From a checkpoint of a small transformer trained on Wikipedia: attention and MLP in parallel.
Each number is 128 + 24 x the weight over the matrix's rms, rounded and kept within 0 to 255. Layers, rows and columns count from 0.

# layer 5 MLP down (transposed), 768x192, rms 0.203, rows 485-502, columns 0-191
[[145 133 139 154 126 118 113  97 126 112 138 184 115 126 119 145 126 131 108 119  85 168 142  87 117 143 125 127 114 157 119 163 104 105  81 134 155 124 129 145  87 132 145 132  85 137 129 129  94 100 117 159 151 103 140 151  99 102 141 135 114 116 142 156 135 122 133 155  97 167 121 145 139 123 106 112 106 130 127 138  94 109 142  82 118 135 112 104 108 100 110 111 139 141 135  86 135 109 134 138 134 134 118 113 171 115 147 114 154 140 106  74 106 117 150 125 129 158 148 189 123 129  99  98 120 171 119 124 141 109 121 150 124 187 127 101 130 123 116 148 147 169 134 121 138 106  80 145 114 108 137 115 107 133 140 134 105 116 136 147 109 123 111 159  97 157 100 181 145 138 150  53 143  79 107 159 125 101 143 164  52 117  98 114 124 108 121  77 110 152 117 128]
 [140 105 109  95 129 143 110 115 152 120  91 111 103  89 133 107 136 146 101 149 124 138 140 156 152 157 110 118 153 136 115 115 109 113  76 117  77 127 131 106 144 103 111 134 120 128 158 107 103 134 140 137  88 106 150 149 129 128 141 154 139 135 143 110 144 134 153 136 109 106 134 118 145 139 125 119 114 184 139 112 155 164 109 127 116 121 156 159 151 134 101 127  86 108 132 125 130  78 157 128 111 108 136 110 117  80 153 161 162 136 119 138  49 129 115 152  97 178 142 150 121 152 103 116 101 140 137 135 146 152 136 107 104 135 152 131 135 123 129 113 135 156 129 107 109 119 154 111 187 143 157 201 107 119 151 163 121 106 150 147 152 117 138 134 171 139 180 116 102  85 120 121 127  58 119  73 139 117  83 148 130 144 128 160 123 154 116  87 107 141 164 119]
 [ 76 155 119 127 141 160 120 127 132 129 118 122 129  94  83 128 105 127 160 128 155  92 139 139  92 149 121 137 135 115 188 163 142 184 106 171 144 145  63 115  76  99  91 132 155 139 135 115 136 111  55 143 130 135 162 163 105  96 131 167 120 115 148 112 121 101 186 122 109 123 111  66 115 121 112 132 132 133 102 135 117 182 197 110 131 134 192 123 131 103 125 125 118 153 141 129 128 121 179 153 124 135 136 122 121 131 158 151 135 141 125 148 110 136 108 104 147  88 131 127 152 125 171 140 128  82 115  87 117 137 109  96  89 133 141 130 103 145 151 143 120 120 143 129 143 170 103 127 110 151 101 122 129  43  99 152 153 152 114 111 154 121 144 143 153 127  96 156 100  92 119 161 122 115 189 150 159 129 152  98 141 150 102 109 121 124 149  99 133 112 119 151]
 [150 112 119 106 143 117 164 145 141 120 148  92 153 137 132 175 124 167 196 124 135  92 106  93 128 172 141 117 141 179 125  91 162 136 142 116 104  78 130 109 122  98  89 115 154 120 154 111 112 166 148 103 138  99 112 117 107 117 121 160 149 139 118 149 136  90  88 141 119  79 162 137 153 133 139 105 149 132 129 138 159 105 154 115 122 139 106 105  92 134 140 126 139 134 133 125 147 119 170 127 104 119 107 126 112 162 146 121 118 168 117 133 136 137 123 145 109 136 100 134 140 121 140 142 112 107 102  97  93 108 126 138 136 131 115 132 166  85 114 108 124 114 126 148 133 141 145  87 143 135  99 187 128  98 155 110 157 106 139 205 111 106 104 148 111  99 129 103 146 128 138  98 148  99 133 152  84 130 139 149 161 131  73 179 145 150 161 149 113  82 118 154]
 [148 111 162 110 112 128 142  93 107 133 128 100 146 101  87 123 123 130 118 159 155 153 112 124 112 103 108 127 101 109 151 145 134 134 123 134 114 167 107 217 109 167 119 116 106  93 130 173 133 120 135 151 145 127 117 139 152 123  98 161 164 118 110 141 140 131 138 116 120 147  92 116 101 130 126 155 131 148 167 133 124 129 115 149 177 130 111 149 125 146 143 171 136 152 149  85 135 106 119  85 143  95 155 110 109 147 131 125 104 163 138 135 147 123 108 129 135 177  70 139 106 135 143 162 159 117 123 119 134 115 139 164 129  97 135 101 109 167 131 114 124 166 113 118 153  91 101 121 109 151 165 123 147 180 165 125  97 104 167 155 101 128 148  92 151 142 134 134 158 163 152 136 186 121 136 145 143 138 119 139 157 122  78 168 143 105 115  94 111 112 142 132]
 [ 98  87 166 134 126 107 155 130 157 134 157 114 162 115 120  94 159 126 148 111 122 158 174 125 119 167 131 138 166  99 143 123 104 100 139 128  92 102 146 140 105 101 121 126 126 131 151 122  89 114 106 140 151 135  95 122 147  97  96 130  86 157  99 119 128 104 101 118 174 122 146 121 146 123 110 129 153 204 130 156 139 131 113 166  90 144 140 125 124 103 131 138 110 112  83 124 159 118  90 167 146 167 123 140 127 102 118  95 103 140 122 104 140 132 126 119  84 109 163 105 154  91 176 166 105  84  88 159 134  92 167 123 147 142  77  95 122 128  92 111  95 121 132 132 150 158 129 116 147 148 132 151 125 168 107 194 131 138 110 101 112 143 146 105 183  82 141 153 149 118 132 122 107 125 148 134 145 170 145 103  97  85  67 130 106 102  97  80 156 138 131 117]
 [155 179 140 128  70 143 109 141 141 158  99 152 118 154 140 116 140  71 103 152 149 140 172 107 141  90 121 112  93 145 119 134 123  99 134 106 143 108 118 146 126 148 149 152 120 101 195 117 120 137  97 113 143 196 130 124 102 119 121 132 128  97 166 113  94 146 162 104 131 183 118 171 119 129 117 166 101 148 123 107 120 156 134 145 108 126 119  94 136 145  98 103 101 143 120 150 115 150 149 113  99 152 120 103 164 141  93 103 135 150 141 119  78 129 126 132 129 162 108 159 150 126 110 107 112 184 136 156 122  52 116 124 141  98 120 145 111 117 107 168  99 128 100 105 152  82 125 117 136 145 129  92  87 144 163 125 129 118 141 103 149 154 134 122 165 117 148 151 121 127 139 117  89 128 156 116 116 147 137 117  94 122 114 115 157 137 145  66 129 145 130 130]
 [130 167 122 121 121 106 184 110 138 116 151 111 124 112 101 123 142 171 149 106 124 154 105 124 117 138 111 115 161 152 140 150 150 156 152 170 107 165 134 123 132 103 153 126 123 116 181 105 118 168 120 103 147 100 135 133 143 117 128 130 112 115 136 124 108 126 150  97 125 104 151 133 173  68 104 102 148 122 112 155 103 123 161 140 122 109 104 116 128  78 138  99 168 144 125 132 141 136 114 119 128 134 142 105 109 133 128 117 101 112 135 128  92  95 158 122 138 122 140 108 165 143 131 146 124  89 129 137 155 134 101 115 135 164 108 107 130 112 122 118 145 107 142 140 124 164 157  77 151 157 118  86 114 137  75 112 129 128  77 116 125 139  87 137 106 110 132 131 161 150  98  94 112 134 166 119 124 152 175 147 149 126 130 117 133 107 106 120  77 124 147 131]
 [103 141 106 117 177 115 119 184 114  95 120 137 123 125 120 104 134 110 148 124 121 143 171 160 124 121 132 113 127 129 194 119 133 141 141  94 111 118 101 154 131  85 148 146 160 160 155 153 125 122  95 106 126  84 117 139 125  77 103 129 118  96 104 114 167 145 118 124  97 115 120 142 102 157  77 135  60  94 137 159 125 134 111 120 119 144 122 134 138 152 168 140 124 124 136 100 122 108  92 108 135 168 169 140 106 150 142 108 171 144 122 132 133 121 134 133 154 120 143  99 153 110 142 148 137 111  98 143 182 102 127 126 154 143  95 138 161 101 116 120 157 125 115 122 132 137 102 112 121 125 162 151 156 137 155 164 146 136 140  90 103 217 142 123 116  98 123 132 131 134 118 118 127  97 116 139 103 133 101 115  91 155 137 141  78 121 112  88 121 149 127 115]
 [119 112 125 167 156 154 129 118 148 128 134 153  84 163 105 164 135 137 140 100 151 146  95 159 144 112 137 116 130 111 158 137  79 122  97 121 131 161 144 143 120 133 128 128 158 106 142 155 121 161 111 132 100 109 105 120 146 164  97 122 146 178 139 117  96 126  72 119 162 140 137 149 107 129 119 137 118  90 117 111 132 115 138 136 139 125 152 175 141 127 143 134 152 138 141  89 119 151 143  85 129 119 111 138 141 136 127 116 143 108 152 144 126 126 158 145 139 124 137 122 130 157 114 127 150 118 137  64 155 131 134 116 142 157 138  91 147 115 137 108 113 139 114 132 116 101  97  95 123 155 136 124 110 157 103 160 103 121 117 141 151 124 109 129 126 102  99 123 110 112 105 143 127 139 126 144 142 171 105 123 106 156 160 123 135  95 120 155 148 138 125 159]
 [149 162 105 102 123 169 102 135 195  89 123 165 128 161  95  96 112 136 132 137 102 155 148 152 117 123 175 108 120 129 154 136 120 123 138 109 145 120 149 158 130 111 127 160 124 123 108 129 119 140 133  70 120 117 127 144  89 128 136 148  97 128 127  96 126  90 132 116 109 107 123 121 136 154 102 125 143 136 135  96 130 110 139 126 130 140 123 118 105 145 102  95 115 124 127 149 172 137 128 146 118 125 139 100 107 136  75 110 118 154 177 172  96  95 138 124  70 139 143 132 132 115  91 111 153 153 133 129 131  98 137 127 132 107 191 120 127 135 150 131  93 131 143  69 115  97 173 135 128 107 113 146 135 108 119 178 143  98 108 138 117 168  98 120 182 103 151 110 132 102  94 108 136 100 132 157 147 109 108 136 150 176  78 160 144 109 144 183  94 139 128 152]
 [126 191 144 152  71 165 160 119 157 147 120  70 106 113 125 129 154  98 128 118 153 129 120 121 142 146 184 140 136 151 152 143 144  94 155 108 142 122 108  99 144 117 162 136 115 137 160 149 139 105 121 165 199 116 159 145 159 146  93  72 127  72 117 117 156  95 108 135  88 134 112 126 122  75 175 118 121 125  96 140 136  87 118 135 137 133 126  95 176 113 147  92 132 147 134 107 122 101  79 179 131 146 179 123 118 135 160 132 129  79 114  97 139 174 135 111 120 147 114 132 109 116 117 112  93  63 149 125 143 164 112 147  92 122 172 117 135 106 127 102 126 153 145 118  93 153 100 138 139 153 107 103 126 175 121 133  92 129 145 103 136 166 130 107  89 123 111 104  84 143 119 121  86 126 112 155 134 123 161 119 148  83  89 104  78 144 171 154 147 118 145 113]
 [137 125 140  80 102 179 109 133 155 168  90 146 113 117 109 137 120 101 104 134 155 125 125 126  70 134 169 113 139 142  90 183 152 100 149 105 118 120 104 171  76 144 129 130 113 125 161 124 118 148 152 122 156 133 119 151 135 206 137 129 114 151 120 127 107  93  90 117 142 152 130 142  98 100 102 164  76 136 143 108 120 108 151 135 161 172 144 105 122 107 150 110 138 125  98 148 162 156  85 129 121  97 153 109 129 135 144 144 150 154 100 154 138 142 106 146 142  85  79 108 136 153 112 196 122 149 140 141 103 120 135 121 119  73 124 105 147 132 162  95 145 105 137 108  91 144 187 112 103  85 158 136 158  95 163 133 163  67 108 109 125  87  83 176 105 102 106 120 175 104 136 113 129 141 117 164 179 123 141 112 110 115 110 111 104 139 127  91 131 141 140 120]
 [148 110 122 135 145 102 135  77 161 148 108 142 141 149  86 128 128 124 115 159 134 115 112 107 185 126 139 113 157 119 156 112 141 119  80 156 126 141 149 145 131 110  98  89 173 111  89 139 139 104 143 113 149 166 139 123 149  77  87 172 130 165 138 162 118 124 135  96 123 169 137 123 122 148 119 142 111  72 156 128 157 133 136 100 111 140 138 133 111 141 164 161 129 135 153 126 109 152 134 154 119 148 133 149 102 185  77 139  96 126 111  89 115  96 117 139 134  99 135 103 166 148 165 104  76  99 166 145 148 114  84  68 152 133  71 120 134 109 144 119 147  92  80 146 129 118 136 111 111 136 124 147  80 115 146 157 125 135 119 135  97 138  93  82 172 143 114 126 157 149 151 121 183  92 144 139 133 122 134 151 106 130  87 147 185 143 109 105 138 169 176 147]
 [112 182 158 124 110 124  90 117 139 145 171 103 133 138 116 128 131 141 110 115 159 127 125 159 125 169  98 116 147 169 124 153  99 154  90 135 102 118 134 126 132 133 138  74 117 128 114 159 164 121  96 148  87  95  92 139 122 142 119 158 134 112 128 144 134 110 183 148 126 127 152 111 136 177 137 153 118  66 153  96 125 128 107 104 133  83 139 122 144 137 158 150 147 100 126 143 150 183 148 158 131  55 127 125 127  95 140 151  97 130 140 144 162 126 141 118 141  59  91 149 131 110 125 161 151 165 117 128 116 136 120 162 115  85 146  87 149 164 143  89 151 143 114 124 103 140  90 145 137 127 137 118 112 132  92 152 119 135 101 117 118 116 114 129 113 122 134 119 169 133 143 132 116  88  83 161  87 133  99 127 144 138 128 115 151 105 136 150  98 124 172 145]
 [112 140 133 114 125 138  96 150 131 129 131 122 141 102 139 122 137 164 152 111 176 136 145  77 121 147  97  98 121 129  88 177  98 130 177  83 126  95 125 116 120 167 141 113  87 145  98 137  99 173 142 120 150 135 115 126 105 113 164 123 130 114 143 105 128 132  93 108 133 125 117 128 157 119 128 133 116  81  85 122 126 118 155  72 164 111 114 131 139 142 125 129 104 110 105 119 137 146 151 120 110 138 117 122 132 115 139 142 137 128 147 113  89 113 133  79 100 148 104 107 105 139 116 103 115 150 137 107  80 125 155 121 142 153  67 144 155 121 161 100 129 154 103 139 143 126 173 112 165 111 145 121 187  79 167 152 113 160 128 101 121 157 147  85 139 137 146 124 170 175 145 129 159  96 111 116 140 107 114 133 121 159 167 114 120  71 134 161 155 149 114 119]
 [134  94 130 125 124 140 149 159 145 150  97 118 109  98 118 104  90 158 132 137 115  77 133 116 114 104  80 158 127 149 111 106  91  99 142  98  98  99 144 127 123 165 103 160 133 143 108 156 158 103 127 128 166 142 149 123 147 118 131 136 147 125 153 167 119 139 111  81 116 142 128  83 133 128 133 128 141 172 132 119 121 117 105  72 135 103  96 134 150 129 134 104 106 160 125 157 110 121 128 144 110 127 131 131 112 140 124 125 127 149 130  72 112 149 130 151  72 140 144 116 118 159 173 134 144 107 131 114  86 143 193 205 130 149 141 148 105 117 136  74 187 125 129 136 187 163  70 112 135 129 135 138 127  93 107 147 146 127 150 119 138 107  73 163 120 133 116 145  98 136 116 132  61 144 144 121 147  96 108 159 125 139 122 137 166 121 133 141 122 112 103  65]
 [ 98 134 173  94 105  91  96  94 121 117 109 112 114 122 109 155 130  92 156 129 134 164 126 157 123 170 114 105 100 144 106 139 146 142 131 108 130 104 132 114 106 121 155 177  95 131 150 134  93  85 112 136  94  71 146 109 157 124 165  93 144 164 126 106 140  90  96 131 187 122 111 123 143 117 135  73 124 165 150 158 135 156 121 151 108 139  99 144 117 104 155 126 169 145 123 150  82 162 124 111 118  69 114 151 133 161 138 157 128 134 134 150 119 113 154 131 118 144 134 164 120 104 138 142 145 153 185 140 120 125 125  94 120 144 141 100 128 133 118 131 161 106 136 147 125 155 122 135 137 134 128 140  95 131 144 124 107 162 143 152 106 138 204 133 122 112 111 109 126 167  89 117 166 101 155 108 124 111 146 121 106 127 122 134  91 168  88 148 107 143 132 138]]
# layer 5 MLP up, 768x192, rms 0.228, rows 486-503, columns 0-191
[[131 133 121 160 188 113 153 133  96 162 117 128 166 159 143 131 116 132 112 109 112 126 124 120  70  72  98 143 104 158 162 142  88 114 158 163 149 135  52 125  89 145 157 109 128 141 117 139 146 147 104 101 137 117 133 129 155 147 134 159 120 167 111 157 164 153  93 117 137 115  89 137  45 128 104 135 140 110 127 107  81 113 154 123 129 165 184 116 150 155 132 142 101 196 119 162 122 185 121 141 158 154 128 156 119 119 146 138 130 169 109 160 125 145 132 109 151 131 125 129 101 152 102 128 121 124  83  89 168 122  86 148  99 128 122 151 168 138 133 133  99 152 129 126 134  95 106 165 124 116 145 131 136 106 134 128 153 109  96 157 100 102 108  76 108 100  85 110 169 111  91 152 108 152 119 105 132 142 122 129 152 102 145  94 140 163 108 174 149  93 117 131]
 [100 154 143 167 121 113 122 125 170 114  91 148  65 107 128 108 123 128 112 111 106 131 132 163 150 125 148 120 109 131 101 118 155 128 130 128 191 133 124 176 135 174  96 117 127 117 151 141 136 138  95 173 110 104 124  90 122 132 156 118 117  88 122 141  94 152 170  83 136 140 142 144 149 159 135 120 188 124 108 102 160 101 133 142 101 102 161 101 153 132 112 111  76  91 139 140 114 106 181 112 155 123 140  77 145 108  83 109 174 114  88 115 136 135 158 124 139 126 111 150 156 133 125 146 168 157 163  67 150 106 118 109 156  94 135 106 124 165 188 118 130 144 129 102 130 176 129 150 135 116 109 149 115 128 166 157 197 140  87  91 129 104 126 160 112 136 134 163 107 119 135 148 135 110 112  97 105 151 163  70 102 102 146 128 145 107 140 111 157 121  97 127]
 [104 134 175 134 144  98 177  79 110 112 132 109 124 135 127 138 148 109  84 144 110  94 109 142 117  79 125 125 124 168 105 144 135  92 125 137 123 102 121 146 143 126 147  67 119 119 131 147 141 123 160 135 157 117  99 152 135 132 154  93 122 136  59 113 126 137 102  88 167 130 141 158 129  93 127 154 126 135 132  89 162 121 126 103 139 106 124 141  90  66 110 119 148 158 122 162 121 145 131 153  87 152 155 127 127 131 125  65 129 101 163 135 124 122 108 135  61 151 116 146  86 181 133  93 126 101  91 136 134 123 164 158 150 140 114 131 106 189 129 120 125 182 158 133 143 106 108 117 139 125 121  83 136 136 174 158 151 178 155 120 139 138 153 135 150 108 160 142 121 150  82 118 148 135 108 119 136 181 150 114 107 114 131 147  98 149 132  92 110 133 117 129]
 [146 124 119 120 136 126  97 145 143 145 101 140 115 108 101 132 124 120 116 157 113 113 118 117 140 173  93 114 142 141 107  90 148 142 128 136 144 163 152 117 123 140 129 102 152  96 192 157 170 123 143  70 105 108 120 147  93 128 106 105 132  93 168  99 104 103 131 113 126 133 154 149 111 121 122 112 140 151 102 144 136 147 135 139 142 102 142 105 171  88 122 127 120 104 146 159 139 138 122 115 166 125  95 109 142 119 136  92 184 130 131 155 116 145  75 124 126 119 154 162 109 115 126  78 149 139 148 125 117 159 132 102 128 141 124 138 164 118 152 124 138 124 134 119 110 159 123 161 106 124  84 125  99 152 148 145 129 124  98  76 136 158 150 141 112 113 126 105 143 119 149 165 164 123 107 111 144 107 114  88 107 169 129 140  72 137 140 138 122 157 132 180]
 [179  96 133  81 187 147 122  94 147 104 153  92 103 151 140 179  93 152 119  82  65 106 105 147 137 167 155 120 101 113 138 105 152 192 169 106 140 131  88 104 182 146 135  87 122  98 121 114 122 146 130  47 141 137 135 150 164 111 120 145 144 121 156 132 145 153 135 142  63 150  87 116 119  87 120 120 155 118 100 145  99 100 163 143 158 118  80  93 115 109 139 144 156  92 161 141 104 117 126  87 139 127 132 138 105 166  92 131 115  64 137 141 134 159 102  81 139 140 136 106  72 120 148 120 141 130 146 129 172 171 144  88 101 117 189 149 111  82  98  85 132 134 122 107 137 119 130 156 128 113 158 141  94 125 184 151 176 130 178 117 142 129 135 139 131 200  97 106  88 107 116 124 162 135  97 110 143 122 111 162 151 162 135  95  83 140 125 144 151 155 159 110]
 [119  95 141 103 150 136 111  85 119 128 147 129  89 119 146 110 150 122 101 107 149 133 131  97 150 130 118 174 128 112 152 133 112 141  81 165 171 140 139 128 138 133 110 123 132 127 139 113 123 127 127 143 125 119 175 124 131 128 125 178 128 143 109 132 116 125 146 116 128 110 116 161 139 100 131 114 145 124 151 116 171 169 126 145 144 129 140 138 130 131 116 164 112 131 134 119 129 111 121 127 129 153 176 192 141  70 100  82 118  85 126 142 117 130 148 140 112 122 120 127 137 130 166 142 110 114 157 110 106 114 139 129 132 135 111 103 150 121 140 114 162 177 125 123 100 135 129 114 149 150 142 135 110 137 126 122 119 104 141 108 120 125  90 124 155 155 129 142  82 141 151 154 159 149 113 120 106 184 165 153 114 102 123 105 143 132 140 116 110 135 105  74]
 [117 123 107 155 115 149 133 103 139 129 106  73 138 122 135 125 102 123 137 108 155 135 124 166 170 116 147 128 144 128 143 110 109  89 111 106  91 154 127 109 138 123 101 166 156 110 109 159 135  61 120 148  99 147 140 147  91 120 144 142 149 154  75 111 151 176 107 154  94 147  90 140 122 162 128 116 142 157 155 134 129 103 124 140 169 142 166 152 120 130 119 140 100 128  79 151 125 154 111 123 132 123 121 134 127 135 153 148 125 158 101 128 160 123 109 148 128 161  89  88  99 121 107 123 124 146  97  94 140 120 162 112 165 109 151 119 130 115 133 144 153 122 106 153 140 146 155 113 114 139 145 127 126 118 155 130 136 147 120 117 103 121 134 169 126 173 127 121 113 112 127 164 123 104  83 121 152 126 154  83  87 162  97 108 128 146 117 126 147 102 121 112]
 [135 131 149  95 117 147 172 130 164 111 113  66 187 130 149 148 116 148 102 111 160 126 116 164  82 106  78 121 121 129 139 132 164 108 152 119  94 148 102 109 107 155 130 114 195 172 116 145 135 147  99 104 179 142 132 114 206 122 124 163  75 136 157 111 136 124  93 131 132 147 175 166 159 134 166 112 125 116 146 122 127 128 117 120 122 119 128 152 141 131  84 158 125 193  97 107 154 110 116 119 113  96 139 159 134 122 125 108 151 176 149 147 145 134 134 141 165 111 123 154 109 128  81 111 105  82  95 125 137 137 101  99 118 183 136 105 188 168 138 125  95 106  85 106 122  94 129 150 113 135  99 147  96 107 157 133 149 144 115 139 121 149 128 134 128 113 140 135 147 138 177 151 137 120 153  78 117 130 120  98 102 138 112 116 113 114 137 102 145 134 118 131]
 [167 128 150  78 110  85 124 156 120 140 116 152 103 136 108  79 133 134 124 140 119 111 176 105 108 107 112 157  96 136 112  86 160 143 139 132 133  64 105 121 150  67 100 159 113 132 111 104 134 104 118 119 146 172 139 135 122  97 163 131 124  60 112 123 177 134 151 162 106 129 140 170 197 145 117  99 140 171 154 143 117 151 112 106  79  98  93  95 156 134 153 108 125 149 144 130 126 151 102 174 139 155 148  99 119 114 110 155 119 154  32 102 148 137 118 119 101 134 134 139 119 143 132 113  98 124  97 128 131 167 117 194  97 102  94 139 136 145 105 115 118 155 154 105 105 187 117 145 137 102  87  98  74 107 146 146 140  94 148  83 100 143 175 132 128 113 179 148 156  99 180 133 161 104 102 124 107 101 147 125 113 142 145 100 141 126 142 113 105 139 147 130]
 [110 132 148 107 134  81 163 128 120 126  88 155 142 156 163 120 156 105 104 126 143 109 118  88 117 141 144 135 143 123 161 130 110 154 117 144 100 139 135 162 114 118 112 123 138  78 150 148 153 117  94 184  88 123 133  97 130 140 173 116  70 170 139 136 131 149  78 102 140 148 110 135  59 149 100 111 144 111 177 157 128  87 104 151 126 130 153  96  98 102 136 145 115 175 127 128 144 138 132 168 100 106 107 138 141 123 147 106 116 122 114 135  90 164 155 117 155 158 127 185  97 111 132 154 137  67 109  78 149 139 141 142 159 114 120 106 187 110 151 118 165 133  84 138 137 114  92 114 143 127 174 162 119 144  96 102 130 131 129  98 111 100  84 123 106 145 133 101 126 156 161 143  86 101 108 165 150 170 159 121  99  83 183 135 105 110 161 118 143 133 150 136]
 [135 112 120 105 146 130 170 134 171 143 108 129 145 127 199 152 133 123 125 120 139 144 125 104 141 134 174 146 129 145 159 140 119 115 133 150 161 156 115 109 104 110 107 137  96 143 135 129 101 103 121 153 168 150 142 123 132 136 106  84 125 114 136 128 125 124 120  99 144 122 113 124 119 150 107 139 142 100 117 148 143 117  97 140 145  92 130 108 152 112 144  95 141 146 127  82 163 134 115 123 144 130 176 128 120 130 189 133 129 117 142 127  79 131 123 141 109 170 113  87 152 128 154 130 128 107 114 150 127 141 130 106  89 101 132 118 134 128 135 133 165 119 124 125  99 116  97 110 154 117 113 164 127 127 176 134 157 154  85 118 123 168 131 140  80 150 105 135 137 124 129 132 145 148 140 153 125 116 150 147 119  64 122 130 102  90 153 102  93 146 106 127]
 [123 148 153 101 108 118 103 128 141 145 128 123 106 122 127 114 166 144 127 187 122 109 123 126 156  88 157 119 126 146  98  96 119 122  99 133 142 143 151 127 159 114 161  90  83 132 153 126 134 132 155 127 144 131 124  97 146  93 161 132 110 144 175 122  98 171 154 118  55 106 199 106  94 139  93 137 101 153  91 146 160 124 131 147 118 126 170 196 152 156 147 150 153 119 159 104 135 102 157 168 149 142 109 115 115  84 115 106 137 139 143  92 116 104 189  97 152 154 149 184 173 168  93 115 120 125 120 100 165 110 131  67 124 103 136 132 144 140  87 164 120 177 158  99 150  73 126 128 168 149  93  82 131 131  99 166 121 143  81 131  70  89 133  95  92 172 132 124 120 115 122 170 147 128 107 159 114 122 141 152 135 133 146 114 127 118 116 140 146 149 138 146]
 [108 170 123 130 148 124 113 149 138  93  99 125 138 103 206 124 147  61 106 120 178  90 160 116 124 129 137 141 137 126 137  68 140 148 169 144  74 116 114 139 191  91 183 135 155 151  82 154 152 126 148 201 135 115 123 145 156 138  89 113 155 127 155 120 131 123 116 137 127 118 144  98 114 139 172 110 112 110  82 147 141 133 113  99 120 138 147 109  83 132 135 111 117 134 130 122 122  85 179 127 143 136 146 122  89 126 114 100 142 111  82 139 145 104 110 107 153 106 186 161 126 134 116 147  72 148 123 121 107 138 198 101 141 107 102 145 142 171 134 135 142  88 121 160 123  93 120 105  82 123  75 133 170 149 112 142 113 141 125 104 109 104 155 123 109  88 209 105 169  83 121 125  99 143 154 168 133 134 177 145 106 114  92 163 134 119 136 112 118 125 112 105]
 [ 84 114  99 151 126 163 123 111 196 140  51 119 121 130 115 169 111 129 139 127 122 147 158 149 157 163 116 120  93 146 143 121 105  96 108 131 119  85 123 169 135  56 104 146 100 133 141 169 135 139  76 160 148 147 106 125 148 160  69 124 145 119 110 113 182 119 116 160  77 146 125 132 109 160 121 124 129 161 153  96 158 133 137 164 130  84  99 170 151 131  78 140 101 133 101 162 106 134 157 132  97 106 163 128 144 128 168  84  83 124 142 132  92 103 104 126 118 123 106 176 146 132 137 117 156 109 109 124 104 130 114 110 170 169 117 132  73 169 155 119 155 170 142  90 161 117 161 135 137 106  88  86 148  99 132 139 169 144 149 119  80  97 127 141 115 133 144 152 114 135 159 115  96 106 141 136 110 175 106 116  92 148 128 160 157 155 101 152 103 148 147 107]
 [128 103 157 131  96 178 144 128 118 131 165 104  95 139 107 136 154 157 140 123 109 111 143 119 100 117 107 173 163 124 136 112 171 110 117 124 107 172 130  99  87 117 147 125 116 159 135 144 130 111 173 124 110 120 142 117 101 126 152 141  85 133 166 119 126 114 108 150 129  92 127 116 121 157 133 141 107 138 133 130 117 131  77 148 162 122 126 102 128 189 115 104 181 114 107  94 138 129 148 138 148 166 120 122  81 111 177 127 174 115 164  89  99  95 100 124 130 129 177 152 140 121 127 138 157 148 136 119 146 153  99 113 109 101 132 131 107 170 107 150 130 126 134 119 139 103 176 104 149  92 109 137 178 126 152 135 127 144 131 138 108  92 160 138 114  85 102 118 105 150 160 151 151 105 147 123 126 133 142 147 145  98 128 137 141 161 114 170 116  99 131 135]
 [144 127 118 140 116 124 152 115 135 122 133 110 129 115  76 150 128 131 121 176 137 150 152 104 148 104 137 160 128 150 141 155  92 112 108 109 156 131  95 109 108 119 151 142 139 136 127 131 116 144 125  40 177 141 156  92 159 146 122 105 155 183 131  95 123 131 117 141 100 108 121 176 124 115 129 116 156  76  93 128 134  99 136 133 141 142 125 130 136 115 117 100 119 113 118 130  87 123 111 136 162 113 139 118 104 129  98 160 108 111  99 138 115  76 168 191 138  86 150 138 151  89  99 128 122 120 182 113 162 147 114 167  99  88 134 147 101 134 141 153 144 137 148 113  95 104 197 143 135 140  70 140 146 134 111 142  47 101 151 136  94 118 114 146 132 141 137 150 164 110  75 134 133 119 112  84 125 142 131  80 120 110 122 128  96 127 139 110 126 134 117 151]
 [128 109 178 123  98 110 128 118 146 125 119 174 101 137 168 137  98 144 136 145 146  86 117 135 108 110 117 112 134 145 140 117 148 140 133 122 126 132 136 102 131  99 112 140 112 122 159 130 119 114 167 108 157 139 127  93 137 129 133 132 102 146 134 142 155  98 127 112 153 144 122 150 119 134 122 107  91 136 120 147 138 178 135 126  74 118 171 184 145 135 127  88 100 139 132 129 137 138 137 112 101 110 111 110 144 141 141  95 114 112 138 137 125 130 138 132  87 127 144 140 120 123 142 136 165 129 123 134 115 120 133 107 143 112 126 114 114 115 161 115 121 104 143 119 127 162 136 116 116 105  73  88 119 103 120 159 152 106 117 117 116 134 159 140  99 110 178 136 109 125 109 157 128 120 152 116  93 129 147 131 121 127 137 115 121 128 152 124 151 155 150 153]
 [136 124 153 103 116 150  84 113 137 102 113 135 120 122 176  85 136  74 137 164 182  88 135 130 119 135 159 137 150  94 124 131 142 136 135 126  91 137 143 142 176 106 131 129 164 130 129 111 125 136 150  96 129 113 115 162 144 105  86 103 121 144 134 154 127 117  88 125 176 123  82 109 158 142 113 157 116 153 162 119 124  80 149 149 107 118 105 142 183 105 143 135 122  90  82 117 130 166 156 126 122 131 129 125 132 143 152 128 126 125 141  82  97 115 124 140 167 158 118 137 111 127 108 113 131 142 154 108 105  99 137 153  93 149 139 157 136 114 122 109 113 136 110 160 131 145 130 137 136 112  88 137 127 142 125 145 113 176 112 107 132  91 119 126 106 130 136 138 159 150 125 133  65 107 132 114 125 143 133 130  95 171 140 134 110 120 100 123  96 128 151 126]]